Weights of a small GPT-style language model, trained from scratch on English Wikipedia.
Size: 20 layers, width 320, 15 heads of 32 (1 for keys and values), vocabulary 2283.
Architecture: LayerNorm before each block, rotary positions, no biases in attention or MLP, tied embeddings, attention and MLP in parallel.
Training: 1199M tokens, 9148 steps.
Each number is 500 + 50 x the weight over the matrix's rms, rounded and kept within 0 to 999. Layers, rows and columns count from 0. Numbers have three digits each.

# q: layer 4 attention query, 480x320, rms 0.116, rows 0-18,32-50,64-82,96-114,128-146,160-178,192-210,224-242,256-274,288-306,320-338,352-370,384-401,416-433,448-465, columns 240-279
# k: layer 4 attention key, 32x320, rms 0.1, rows 0-17, columns 240-279
q0:483483528475550535490508511451520519484574494501437529534521489525485554588505533505393513501524471447507591500506598481
q32:491490511474439575446519473527503473444498443448525527490463543534512488504490540506337522535519528473514592447591574515
q64:426494486547483484481489477555458497477483487486512506514500519468483548513518521519485551512484448525493557483524571495
q96:544535532445439459513442603510504479518543548419592547500419452459473538500582513487426474467462530470529491486469589492
q128:460455527574515482468527445494533485466443519516539580538504497477497538532461574515525447572439546508558454487498537561
q160:520556449468539440525474515421444518469584504479531553518466530466524512487462591496459559550437486512543463486437482531
q192:487508492471555537505537505534450531422498454485509435552474589465488559467506544587465498539512475467526478409520600503
q224:536508479582517473464440500584481582428552510482572503497510521503509456538534592483479546561543490541517486501546603524
q256:430566472524493441519541519517451576468598404386496555441585524520491484457495534488470566491495488572534482448530613439
q288:438544484505487517533538453529513454425488509459457582594510471522537499503493525510491531579559523489460517460527568402
q320:473456511512524522507507443508528460517566521499538540545460465492472486523567482529485519509524465530549505447510523471
q352:505553505459447415511539449539577500490576480516491515525500478512509462559476590510474546494426542478495469494470482529
q384:478515465485543491497418519517552609483520516511502479574459523458479449479443549487508522471535498508430573469492512510
q416:493455460471481489468518470542541451504520421481518500479450565442456469471466455500501386449480558466483504524489486558
q448:473489508527464559447512530529497492439506539480522497563467502440598531522502501505430481568473489506483541491471517475
k0:501442497500503555481474506525473411563469620489487564431496504500597497528484493499513448477466561483496498553494427582
q1:509444493467483562563495456448524499535489537454467436453525444441536511492498478517521422413544597523466459543550553472
q33:542492515459439556516505539513564466594492621515488541432439529504507481480414517523486518536539581524433428420521461456
q65:563505485531473448509534533396469508570523475496443528529517423562511451542403505438472474427439476502492482543491436545
q97:430556494482503550571538444541576488476460508508566472505548504491564479558446509503570469508466607574558462457498417451
q129:521543532498459515376585527467482490556582469490512456396440524492483410546451482451522469477582540501522521512508394496
q161:528575514562490421545511534472504474466586551483504462533470460572499474517471426510436576530497486498469614559411502553
q193:494464443483410514553467494551517435527589591436527472513495441485494426462497525521574531482489516492479571492488455482
q225:467557473549428469576584532470454443451524489559520479456447466461553494523431516496532545556432522488532533536474434433
q257:418503472543417516546578472535527564549509464476534483408413482588518423493438467539484557559499446524506484531490524558
q289:501488558452468507447499496537524495478511491448452450590604451571494521453505490479557435412432527460423563453501534527
q321:513546449489433590488515488540542553512531522498485469463494479541505479483440489543493497466535521508501464466501511535
q353:511502540514519510512549541531465468446535468433527511511520476496534524565465412451502557480502572493462475460531413529
q385:507468449479501520527566522457510509543414508440454563492542489542521452581461493595520593498536519501497479504514496530
q417:532509472534432517464495466589554451508556503489479482527509553505476519516533490441503447526529503433412447503560416479
q449:516495503496505488465458545528539503433523509516474525387510458523568523451512427542430526538575562516455430559508451533
k1:440410510540509446477419468520551502487425567477527555513504511440497569505538502517542533494465526423474459520489533526
q2:492566506487488504538556496430534514494513534476522512416480582461537493483514481464449446607518458504465528506527529539
q34:435615513468555476438508470422470455484466357487500478575467498437470617530425462473598592453526503509433460427572458478
q66:443543584399509575509430460561428499521493467439486447430579502400474564471533477422481505487597482478520560571478568512
q98:517525557539521452494514446480503493468510524537621560440534416512472439536497483480550525468479442520553503491427486525
q130:534492600608577446566438484437561527460470492614523461547534493461498504488529558493505427569577555518506542466538520480
q162:501536506427521436447461522556488456536435555477582521491492508517584522460413508535395440521572431487542541482500567578
q194:525514507521503499489537460466396503465543507442482455460511460507550468444461525503515423463473454444563468469561503531
q226:471492498552437540553517447366551541446395451474576457543530459495480456567453580489576375565597414519477495420508521565
q258:522594491603566511507496440503460541556434415590561435496452532507483505531526510543524591524534366593511463469519521504
q290:557457529534612531578476424544462507436416459510518508626444435484455525477535537429448482516499514542560487523440578538
q322:456577496492485507494503519498497501439449497452545522494491431431578526492541463547463602481469458469499508448423534439
q354:483459446521449588508484502479442475541518474411472475550479448550520515561506654529540365457548513497574500567479508592
q386:486516527472452493493521489483483475543422596501473404464562507457497552554541524534578453426547440471525470449484503504
q418:481449568448501509544513484389478523505496498514546543533556543496519471469466480529495554578479436493530512484480509491
q450:484537413470555523430403442499512503542406486462517494538545489446497465454534515444539458477497458453484498505431479511
k2:469494538478422510437508572485502478421472505499476476489546508572517450533512542577472465538424532484579458509467518475
q3:605466492493519558477490480536474551498496513600547458570497505532455529465549466499489501444467524525415486503497561482
q35:446472575446473441460424443559439504516539493440546528494514415532585571492476488529514442460534470544519481412522490531
q67:474536552473584543495508521424420491499473492579530555514571397440487545423551556572513455528492438528460504514536485580
q99:564441477443512485457503563522454484586542535488504503419544423476479513525603578604486391525493506451507489486595520532
q131:474461480460472483467523406414479514495494459411609485446562464474574565400502464488466421630526513517564445398493564580
q163:488506510440491494517486475548577473604526482525588479518481589484460589477519592543622504597566421446475516541468534548
q195:520531554461548540592404375477459525439376491537527477528510483431457543446552549548501489526530577542548414490479535580
q227:552431503480503519482562445599532621518432503526517488483605448471541538509533458512511465441524510488535444565490542513
q259:505531577444604481535471457503486487543518444530552484482591487536527602488593558457469482544514439486520452468572637510
q291:554528535469525567488436470552480499437522509473570496511537436514526563573492455539506517532487457473383533574477496506
q323:465479503485521506498513527416501563565443482545464480422602427496508565452575526528527425513480446559495542502501533416
q355:512495442436493507505508559427447456478582441520546496509579484466431471501520561511493416510409590533473449433471583485
q387:498493487500453472440555525552448572456468507556518516478559571466442506500543632520424526503463459482442547473502586456
q419:570548540499504602439580578524458594487497466516559427456479427478463541506465510398528523444544579486473487595547520461
q451:487591514485453456497493469436498468507419519480576503552459450479464499506447503525507461581499519459547478483522502551
k3:534455488523541428542516529459520498526557434544464506497521460494549510530472476521523515491468532477509550555507585553
q4:470512494417530543493496395527445529555489456484476492496499517470389521531514360551571467457514430437513462419507481456
q36:492508498432532504530560490419411484531522472542475472445424517502364483499571521497505536482528465391490517509537548497
q68:420603471529441428483554434485494466472390459504531472534463550480476594634450454465483488522489414364443506448539503468
q100:512578465428510518478538490483452508525539550472429490498468438439401474498524536402458507588571565480441492488497552482
q132:465522588460488498519481539537432522545496511485560446462500492452481498573562494559573567560536473477447556470376420479
q164:492573493547487485487467441458542560385536511572534523547545457454484593536542539531533622537453510429467453466484415474
q196:477482532506562513487495476413495543545516428439484547533493481497506578489528541545511470401389440510443540460510488450
q228:584542514451550410500418420566480510565480519477534420585519560427413505471554493461468527489542418527554510456496601549
q260:444548487441491529443491402461494546493424601480566496491515470464521516538457530463515561510510481435444558388492415525
q292:521523534482513471558464487404422586543459503444497418513495462528531586482466567500535369504538428463521466394473542458
q324:461519399394513402474586472539475496508472533489464489569455408379413521489524534492494590513565516522433467569530430530
q356:397525518459508377466456473561387561514434474421540525520542504511417528500604543564508509477488490550499625351454443587
q388:501558487491428506460537532497488511399487399496575513610440465461496561507485553541484441487486455379453458522537437466
q420:514485407509497441457451458524507501487450507574510522505469524493543554435638463600642482508461548488540403508539503532
q452:499543519470446530488513479537466490456493430476605519393538465482467580549507528436552547472530413524414583445524472570
k4:566429497524458560481496530492510512475461506572495545536515533527559448451518416425415462491384556517598660545432497548
q5:559480577595560485478466559510487403507489514455553486525487549581507632528465546364551504472451532506491548472553548501
q37:488492515516553494503462475472487534506496595558399456490444537432491492451532409521523449456415505487431509476523554501
q69:526489505500505536497500442517530528475553523592469502432528498441586471472524466533547495451521493590616502510431582499
q101:410439516512448465505491527529416491436534516462537496611503580558513540475462457500466501560551434573535434476530515550
q133:324573510489429441441612539538511447562517527514475387578478502505502561502548539448515477579559480553449575477525487535
q165:498408551477357515439531535507554471457460571453477417510470444436520345432605485462499541506676573560533547480432517456
q197:479454504507442471422504518534434536461521542467573503563522435542509392514586529533463515551529597538437433474470494430
q229:417492452469499496539479457507537467460570621555491521466626493527448519518564443492410524433512393469401517505500420554
q261:518404591548496443358493516472523439439537534559484587449525450478523539425495510615447405481427474424550538591408627590
q293:470515502586539507488510531458532454451461570433431553443531453502503490490581528452399509497508503545494514493494507559
q325:575531611507485510492478464560414443524471540472498531554545456557489616549454551421440484417427559528529592540507479536
q357:566483559466461529565497492474550556518586586416493389566493508513473542496446449401471394495520450563515457520561614410
q389:630561501460554411506577447562430530516418539500389448522521468478577507498515554439485564528494476462508541588525419564
q421:541516511486449508471551527489492445562407508499534500530452495507491538596423504547437550427520485513460517534476507472
q453:538523455539509522459526507500571503500585467550490478476469569536613493512484554526480487483599535474558533419403542518
k5:471511451564517485563543406521534544511473396487525503442445524518552375561406453443551501525541458505498467454538375522
q6:497506523542491495554431541550420457533495540486543514461524458601568491443535543466492559531479507550464373513457447438
q38:395487485508547609537453515540452526559487487530536436486449436512503486458497491542540512563467381489508523363533455428
q70:408627548514470507509485555514422505533565576480444516481446518561443495558571412419569470371549500629458503591389514484
q102:514460509507495605456588473431447468548398483549554559412481510483516469435507541420499529494494418441618469502486478505
q134:524578502527530457441490447513514543509387527395499503561521473473469522495536475481541533564542418586496470467521468562
q166:414514497497485617526519472537451375448451508483492572500424499494447451450574558493570490555519516576482573532508549566
q198:387507464605487532377440481503470515525544679498507511398519461555544537435543470550513484596528449538474426576573476470
q230:463430445527571511452526487568470599520504529485394561530490402556451507543473477506514414462441497537577558512502487571
q262:509471592491598528543505556560432488497405542462554577449525440536460525508509459523531395468449459462531539533467595565
q294:461518507528536509537501404569463567613463529569461519585519478478464527549616371513476565516453395589551456529551512527
q326:515539457523490590439571515529379465497485482614478545588480496415512462574453563524512380452481469503544560530448548588
q358:493580526481553468518514514467391503510519541416506532452410534507527561567540479514561506486410475486500488568492565498
q390:423588507397511476521522432479408481486424449505435595466488507401521625523560473473584429495492433514441541519487559613
q422:449534433410480531451514460473456508481445499526558567463601491481537561535453476490518456530450491451469458456559544510
q454:504470588465540581452481453471353527598540570455494519432502547572622437598558560498544494500467489465493520522481418507
k6:563508498488487466493516570404464507481581403510430386517460457465472480553548506556436442461452530421490429374498567485
q7:635483449513485480453545547521537503581541515483385529477471488592579483437491435497456491457439519509540392532526418440
q39:521517518491442432487487586488577571487574490522393546426538562489455419490571480488546489515555469507480483478508413564
q71:506565507608519482500569465429419539529516445539490539460528428572473476535453507460449501493540493450517419629455597517
q103:434509444449470555577486536557538499536512514544485550442486589483461485541545538444553583432514517537498499557511359595
q135:532537440494494476556483495403460509503508483561433424495445528497537504498548541456510508496512462496595508568446490472
q167:546529493468417523434453571517509501558433597508559490430448521497430390420457550489506475524434510424482496540496506460
q199:496499476514555493501471458436549538557532516564527524485491443462565483545532431529596479462549488485526474528499519492
q231:508528519438451491447567515497537475467464571571450432504469437457522373498472481467549513449503626547602495457508482449
q263:558544564523459494536547570460499491535521531487499462468577550536515414579573524586517535460537489402467508512549552456
q295:565443530489491512493395471512522500474391556599623485525507565603565454569532491489418486457426465545541510538566386555
q327:503455526458421554498568505422528463550438466660457471567437523566537388572525507405521588461551531578496458455492475531
q359:449531424510538458449525551489526395514489578541516564546558523522444440456589551501484596493499569519523509547439509499
q391:510528436513490518523419420547441509483471609501506560440472441505590532403515473535547540480489553540493501537331453470
q423:531490556575514520550599640515475539603568572568577437466494528518492434520555576407532559366456545557606518440544455544
q455:509508528480447514558583413528524443596510511566544510582483535532494489508496470511587558520503512458521501534462465502
k7:556504442479582508486484469535581506483466428543550445502487470430485543438532462508430588464450534538474481453536444536
q8:414446568482516483510507595572587449450487504468476422394531530553469430536437513478420509504600461497464432576450533477
q40:491527552475536528450483410562518480394541482543524525483463572418531453523500522582498589517574515424481519502578478438
q72:468501563558523493432447484529511524529506473434457430506474483436507433495502437542415447464513459491450582476554492473
q104:623472542483517476520562511567531525481460534363571431459576554447542522501456538526497517470573547492557561527463468543
q136:583544605537449502435563594536453405540457483514441535464473659516440455563442495418456637432574525521535518423525522535
q168:533391544537400492473375549548492485450561436543459594523434639568484540502536483499498546432502519452564497492415485528
q200:463419562496465515582489539686541561446531528448518498359546580607518455522469536537543536459409513535597480545484534465
q232:502526461432575434435486523500458488419588561446499426499483488397483396472560523506545540475518559462524481512501398498
q264:522592550476546548555511615537464508518425527482501566567489593470459518509539571445594514537567471443509555606490434501
q296:471400590565462456573494584566451454482502414494457547415557467559493557478432485481414623448539421466514626442445467479
q328:547508532531434494497524585507530549504457503558436456514453527513383469498447500503558544451485599520542460513526434534
q360:432534569457541598585524529571505536557569595487579396422472534508526420495585533458551544465473419515519548445431517518
q392:431485490509512423394515526480496440527427522429586478419437542526557476412448482489537507455520411511495487661554459524
q424:483552508484470471592548501575517490597454554482604480516511437495530419525455457460541625461540427426532486606567411418
q456:533504508564482507505525555565542552398432495442507558481559507546497420543562450510473559522503475445575564490529418505
k8:534451406512484518485534389414488500579520537500492503579523497540493489593497441509442408482479468546548521479472621567
q9:415457388527513516568510462421494425574513467433473536496411507439464445465563487513512471520536567434482614511444580442
q41:462442476534526480539489468482496438434532449561543487457580546421579464422487517478566414522499588474496540434574493345
q73:535559487545478461538430538422472397519470464582457600530485451482535569507470507603484514423438503488492516452433530489
q105:489488438537390499482450459492505397509461468496404553474482564562508437489555445439528551475553391514587513570439506552
q137:477425506482529429479466414395496425445478540435545549593501440520563513496537434442503486524479456450467596596505564379
q169:535412435545500464448604594447595534398468503600464421528484459390476448547500412549508525483632474509425565542463521547
q201:533471444545525484481556402554597565439494564494480523462454392443490441490579543461491496543547500528467507476488517460
q233:545456498571492465534497452450457439549566537450465483453485577510539554529493545542488541494528548497513588539489558450
q265:441527434614371498582496505583557518560458566478451573489430393530526384515529442519635492485487448489486472531439521489
q297:520493524504440478443469538509525546454417432433482518543369458567499506477565434515454495527436540451623507403445435470
q329:469564430533426479487496520563401547523564490522521576497459504437466439584599493478480542508468561482623490600551504545
q361:551523483538524575532583536521491383476555460546502557580490492433411543417538517438529478534518452541608522485534546456
q393:513481528541552412453494496509424545488530449505465436494522411552539462498549568484514469509392515538512517473495494536
q425:522524490566518526465514398466542474526499435474501518569434449493471521458614443537504455375517415500564597485495498526
q457:433348518528476455504501506471443457508519501468517464534469470552480404494423426506545464603541496554529446454481534476
k9:535528563451566478502402551514536549644540505546468568487553521599450558502575401448462501438462539490495542448451606514
q10:528460456474558556566471474498591558611481426402445481583568470491419426471532437464456551511353393569534564446500506509
q42:516474489507465495487470453440504427504446475485422513475517509520500534508521468484495456468525419516473461478510542483
q74:480548488458542484425581510622465527480528451532511518499562587527437394586517575491421481570540622539544562551510522591
q106:454489455460454494491479542583482425499549535508538529443503434522427477631565433372437569593413577429551528537523550505
q138:461459521449548483446548513552504440483465490447610502468475462556535460481583488524515630530484535532594459465473479621
q170:568607503501603509563469512520470579465470570556570493450553527458461482479487546559385517566559609455561468443572463494
q202:479450509509449487485585486586489483586487532368593487423540428507545451511599439502590486507507528538516496590502399584
q234:521485466589527583495401595474415533483543450559439628442441451519549470463510491494455459508496427470535453462400431514
q266:599509541412522510447565522612538485480559464470538505539441504562548478489643496465593534514468573559454551417498486546
q298:542558409602495590533444530472546494481555498550545491461559522499480451352481491422501414486422624555578584522513523436
q330:468484491623549473586508454460603436475501443520498489498532537608542476452454484485439471546520584557437513519550473530
q362:469458489467466469410582541432531419496469485461416534480589538524556541591514496476531559477484584567472404457480490488
q394:553415524526531427525519470502456517526508458457461530543494526480491529479479575510530386383433533461543510514525592478
q426:414511409486495484463505483506468468610564523647498515503444541477423527430512583501584594546529557470510392463533476522
q458:501387495440434507449443489502485461538518534556497434529564488521536460577507484518524524526450429547489490607407574541
k10:577543511463466612463564455494514455547497440526504536520479460493537494482443515537505484504562480425428557499523484539
q11:505530563582454463611529495525460569452425488545517499429517542556488545586595484540436503384493544550525439380442491488
q43:472551444568496556491474456507426512468627550426440512479453572553477413462514429494587590575547575440448499559533531529
q75:459475508530511468492452466458511459535514516537480474556452553618517506485494477503472553469560510511512464417496523538
q107:453557570476450461519447480595476534463442500447429557502482553553515467539551411512559477543481474566528461537490507418
q139:538473417617570419528508545531498501488461476460438537571528518505557444483475515472367483526552469504534457462501491507
q171:517497418562580476455520450456489466580617572493503423500510469520507426517441410476517479540565398491542467584531446494
q203:467359414452490515486499459390510567578549560517513531483498442468522508514430509484372468571504476546456497458544547427
q235:542507440367491519536393529485482540420522543496484474442507426434542424491486488557487482536508538500470500455382543539
q267:511475474600485485497481474497466490506464586449488535484447473513528470505485442413423498420505350572491424465482461472
q299:448571478496519561593550497468522479443529536503501516471413509500501485542490591446539490489508699404503460479582563539
q331:576437363551501637440507426531511440515536557515476516434583526466549423492507461466547479511456579495475557540541571553
q363:566510614509572406543607330467491450557485557371519548494414433509634508589500470511520518519429435562454499549456490422
q395:493391604527476512491493490489506534450432573475499557467542552520438433459459400542587572609554524536455471426553557463
q427:477451525485448511462435550431463448409459425532488385428519542564452463495496461486530429592401454485547542553573438461
q459:515478408515435477488482446494547534564453616504504482446576506547554489465479444536460543548561609447459469501488493491
k11:423482589475541532545493564532583511459508523530478590469511490615414532453445563563551466510391636524505483535513574460
q12:484479534490541460609541490516551559469425554478606410527485496515509463567374419438549376522483464464462496448536548546
q44:466474484509559555477496531446508636426335504531489489597450465499543554536503441451463492592393557565520408512492501602
q76:604449550511504568417479503520420518450461456505470490632439477540503594521541486329475484461464539502546483558465466515
q108:473487513455568499532491468496504547495479558583453515541428426440474462515423505414504526461437482427532477470502575519
q140:517483522422489440484463437608437537460426485523501556459530451544580486565509504455487416433492589432580474473529482500
q172:521466595545403472449503545543519531483546462439492406489537435561474582508552548468549465512388502410450593539514472499
q204:483481446524487441582544485442487490437583492536457537477417464491475471499426485533490461447442531496426507485555647576
q236:375553500541422556548526541529460451477485469380373605589526469519526532497438472489506559460518574507518480522378528496
q268:536526480544565494484530410427472519507498375480360470527516477450568521491387417580509469547502571547425539564531461577
q300:516485551351518512548510504467477491560527653485477542478539467555570531534490543496604450527611438495374457539557502562
q332:520488467557507504564570501448464423496465514449492527549498411601550532396498510486524558422468521606499474451518577457
q364:499454421505576468499513482564444523497485531492437546557460492423550453453449396446404577550510560511449494550537522421
q396:549506434465612507469515472424468562490567445492496535583526592490478397521476496459489536413586422464398574602511543412
q428:507496526528473513523454417490500539491424514518564521475417544431478516504515464520488508655399518461483500541452540550
q460:451511510509430564446580476456475470456452438541438453506485536598519536388497518437507494328477610561342474545486523465
k12:512425496495453414464405542485545484452496469585511423441489422427481535522514553503561594564528568487511459593490479504
q13:524405516460505590428454467467459495486473488413450523552512553528490491541500518536512477548530473500422453501517476537
q45:490513407534604551516445485437540488461536482499532446491455552468465532599543456486629508482517518508518513536554546442
q77:544428522525538503511557444514493497467536425463415444483540563500460540441603506514507582531463518463503537509436578422
q109:424487520663597533571535499472519413436516540537447452509468556427649441517480505568497475559586563512442511482515469523
q141:457489473482566586555539493493481461457568394530473466470476589541431493556477423463577597474553536414466466524483432529
q173:527502481486595438531478449514506481505440480450551502469479472540482537519563444491511527448454565516489401595517511587
q205:474432479475559546510573605557520458574585464479450482488448540440513399549542477521456588583520518403474429402580562503
q237:499417502604561479596531503402480568521476418442512499500430524578476592460449498510502514563406455472573434486537492494
q269:521517467439534504573479493425474536432511421430492391585539502497471499448581456541497515482462453486479465434479543463
q301:513554466503523535567530517487652501527593543525452515478510623374445474474384517430582551451582484481515581488475510554
q333:401463496531549440448556489492546589498553441425499373494581427529481419517547448546522577535465538507488434527473483471
q365:473484449565487515499411476456473454537499572477480459478510552589586466492457475445471431600561533495469458408497549405
q397:550414485544468549492532390507525593536389571421463540573418504476584458530468383559468531605575474477461491533458479514
q429:490483519490616539448432471380496545493496532589439489540464529507471499507472523517492547469494410545477506429502453540
q461:476517502438538586569493508434511491474510526499470535530464447501503596395432490468452579535401526535492497515552490511
k13:500561536453445486487415552442490512463419464492478509517458515512526526466391544496474451469401521456571566479556469478
q14:440543550468443463503479522469576483549503573556528525590510508555593512476542419397474574618457490452373546583358457520
q46:480464504474448554464467503469541521449549450513544478387517602465489454456602474554452466477450584506529550578428566521
q78:531567407423534504513588533496427533558490456613553426483426555450564431504475386514536465450504398483562506479460548543
q110:524481538474478456506509516482400456542484518471601444563460466420554526491432512568496433395468517547424527501511484537
q142:439538556521503563567450381447486444528517553569520507491529443479499438559621489517484512524486427528537403411512462507
q174:636456455432523516528550399439456410506489529430569503431568411409469489476538387543503555537487509461459464478563452550
q206:483507502434424512478488565536487506511524461524461492424478581540491456503557522536404484445495531547549614532582532521
q238:449564394499448512364435425516521534493512432513534440488502515480578447508496488479484497543540519495505482474468485458
q270:500464507476493526525472501519430488453552433418591558401478549484492433560470437507527487500478535516639478551513448563
q302:487504513473576467503536526548476558553426477557545486569465401577555444459439460547516408558530550417444552515512516426
q334:382529489593462524443494479541477557419402408415519497499420459504527471486414511543534479545425436521452541533481564444
q366:443455544484514534469483422506437551428484459402538628455513467352468428489494446501528416536416536532439512484446493510
q398:565583495414396538336533540480511489507407513478540532557497457436521508451410372536480448518481528462522545573568470502
q430:511536478501541574492537512569491441566472522485408578459454422427494503507515416433464470508531460477433486472520585543
q462:525527485406450481689488480591541593511474576481506581451507451560502445607513455489521477522506530534506478498516462463
k14:499579474485552502483540548459526435589446488601420476508476455523560544374387575460447543550445456466496430430566607507
q15:520480455487590464523480523476534454595491409477462561419439483525435487468488500561518498531483511487552465435535460551
q47:498550567493390495564476451517446609499540506468549583593544463521491571562509534545452410487481589420533460490485536511
q79:425485530461592447546434492442497477517514411480466469502487475481530490525511448604490429584434421512378414479507489562
q111:508404505516465546563458368515416471544479371541547485498442369548495428505590441512553486461476457446548571508463516530
q143:529490440409534468492526498422601594490545486463490505402475377514543536471468485564439499506509435484395434492514478483
q175:694563459450519559482589500511478490586518546457403509448503545489514469428474454535376512488535486503415559500488589565
q207:506546505424503526534505492463454483540504480403550505456529482469488528495496522468471469430482571458471497469541478524
q239:547446597512465499507447406479457403509524548590588540407454509602517539481509437533379479518525445535494569491455514472
q271:591450531423479560494505486521460567491537482585455496525446470426529555365555466619514540479590533557552430450519541483
q303:614528509469558488492520449414431466479432476583542555391540499500498494422514606472463470455556603423571362464503530658
q335:472540600477491540496566527533544537427525523446556503445507463498534466470524602473516511515581486530521487532481512556
q367:525526549422429575448449452552504527476462436454555612498429564450486537416455487484482482505511487482488492547488541532
q399:498478538527442546366475457485591550488455416439531502476501541374481414476644547538483544451414537500433480447516490500
q431:343534458523509417434375601546525487472535467486530516426560528528529485520526516479476492545519512531579480495626530592
q463:467470432482481483508473428439413601470479374460546405505507426517551491509509421465430378460569494456599561539416463546
k15:495500397499560522563543551534502474554528506513466442478534621476450430460463448487438510458409524434506490495511558486
q16:547622503497489537482455442523467596441559509481504495531509428482382538560520466479568478546415374444460465449532454604
q48:510527517456424589393480511600520462464521376510503449508489467493453524493503483504591456430440415434548434492454425495
q80:489580561469489520521671531533576543485535458488481490555539530465358549533509451508441473501412450562496526421531458465
q112:534429526503543549511514531413512536509487502449524543496511365401513487439541498545507482492459465501556481526513583420
q144:498518572557563529537523507543485519454512483499537514486520442511409497507449444502500552550528377524537497459485538500
q176:447466445413429507473463421503459430549495570522466504618603492456536562516541589485514438580455532484494525463516450496
q208:454477396474484525470527515514568550472534547542528512506528583476471544575485489475545454505416327493512485510550533519
q240:416621504497497482388586478516536629528573526459515437577565541521405524579541525571547474445541336487539558548464486487
q272:517550414421547533320601513577520518481586511572491505479608478547346566549434522578478471423450380462387469360637367553
q304:471622508528517475502475457520468600502451464526508599500487452505434585619551507533498498396442475639526463358526580468
q336:500508465490492446492489502465432461459565486526495559527558397421494555551492506441529562521495515405455562456438397517
q368:474509471490442546468505623488456476583472522492453575540515425502497503553491555541431416467512441546549655496435529497
q400:529612504456511479432629599549532519462570453509519444627544517516395538570574461506616311449379433461491488507524482449
q432:594453551453475451440577472559496540543498498511470541537576543512481496514523528508446498559471494500514453493512553557
q464:481505523407459500484497427447518493528465564476417469477566420470454490574536629470521542488456461504516502467538474443
k16:469524506453490458510463469452573549492491510554508492532527551493473504472485426499429491492498562463460532483477577523
q17:472460572601514494558504477480507415497494455513504509460540568504552521452554441512485554504552528592506464519480487520
q49:458500442541426526539500417517478489451508490512515508394489553489601408467449355457490493535532538532484510501507528422
q81:555525478537461452543522539453524557462479505507502490546388507415525437440501480459495546481514535459499444511559518501
q113:499485503571454474616425420524481512507524488512427465470500540458622457482520463518454451537516438495468455569450418488
q145:440517507512567551558535385478532460510550506569517448483453541477469446553461405449474457453502572518510497560541480454
q177:522508492525568512465516509521551558511516489470551455417524452536488540500478415464517499400623543462484492474510489479
q209:514447442421544469452520567468568457553524442437530505480494512532556480478507510473439521474483685459468410516509468412
q241:550424495506525505534453541506530423486504495485460389452512520460599495465481412482493497531586576425525442589478498493
q273:493532435574514572601449504592445463440501526407460423401491482485632512405514399383474544580503570527554467530498500491
q305:528458461575537519480535588435501440456503467537489466477533458485488447426512485514635518567530540533589520526392512585
q337:469477514507470492538453481538499486552542539509480452490485517532487472422432525482479526536508560536546535458551494484
q369:526463545550518494569473486489481446427488570508521431464526500469557427456491475481533510479477605473473462465556420485
q401:477487467489515527438472477491446472511495486463477570466490420559560466440454507501532507471572516536457492511482480538
q433:492455512511524548573474473449544550530482439511448554502488481495493477477479422476530500505491550544485501523467504502
q465:521420571559486511517552472450556510519514437469539486555515529600553420437502383470499441401486485562584472448521573520
k17:505516490543486502544552552494462479513558486446464463418495514496510542529538568528574550547519432511503601494444448484
q18:494535528521512502537544587534536515492501561582504514623519437490486517533490519567538382471511438488439458470455439584
q50:538518552498541561592585584439569560466501486514549494503444330564564522509530613501447474569491494516438414539551440462
q82:533559440481513429433503534442471461468473504529548487523449475482555553528474527507445452490524435375507514511577385511
q114:516537532519536532465447483525460582478511462574548540459522518497436501536530501478514478477489498454448502401556469538
q146:398607484558498446486505577539542536553573556539481528524491479530395516420442493493510462440481525440418467500526508521
q178:509490414560514452453581483482515476509528511546497482583497497447414536518510562458515454549508512448469519461486501539
q210:528537513557464379560523558525540479485412493491472503410567491553583429504499548538407489554409535520456488454553508514
q242:485463496525559504510574470514470421572554481583434514468633554446449491528516526395487452429469438497562510462458488537
q274:473545534548506583489547489539502530520554445557409491467514532536493469503544507485499569377434456430604538529439505490
q306:533474530586496477458453400553474384483437594528513507546586370565639494499537587593588449556381510527492449445584353505
q338:526526387451461447438453577441508476496472489664465553449507502486508522511492527406524546439467520487603467399488456522
q370:578515561502424544444544530468480488501571470570464513568484472478463501426488438550460540463524553456476511464511428469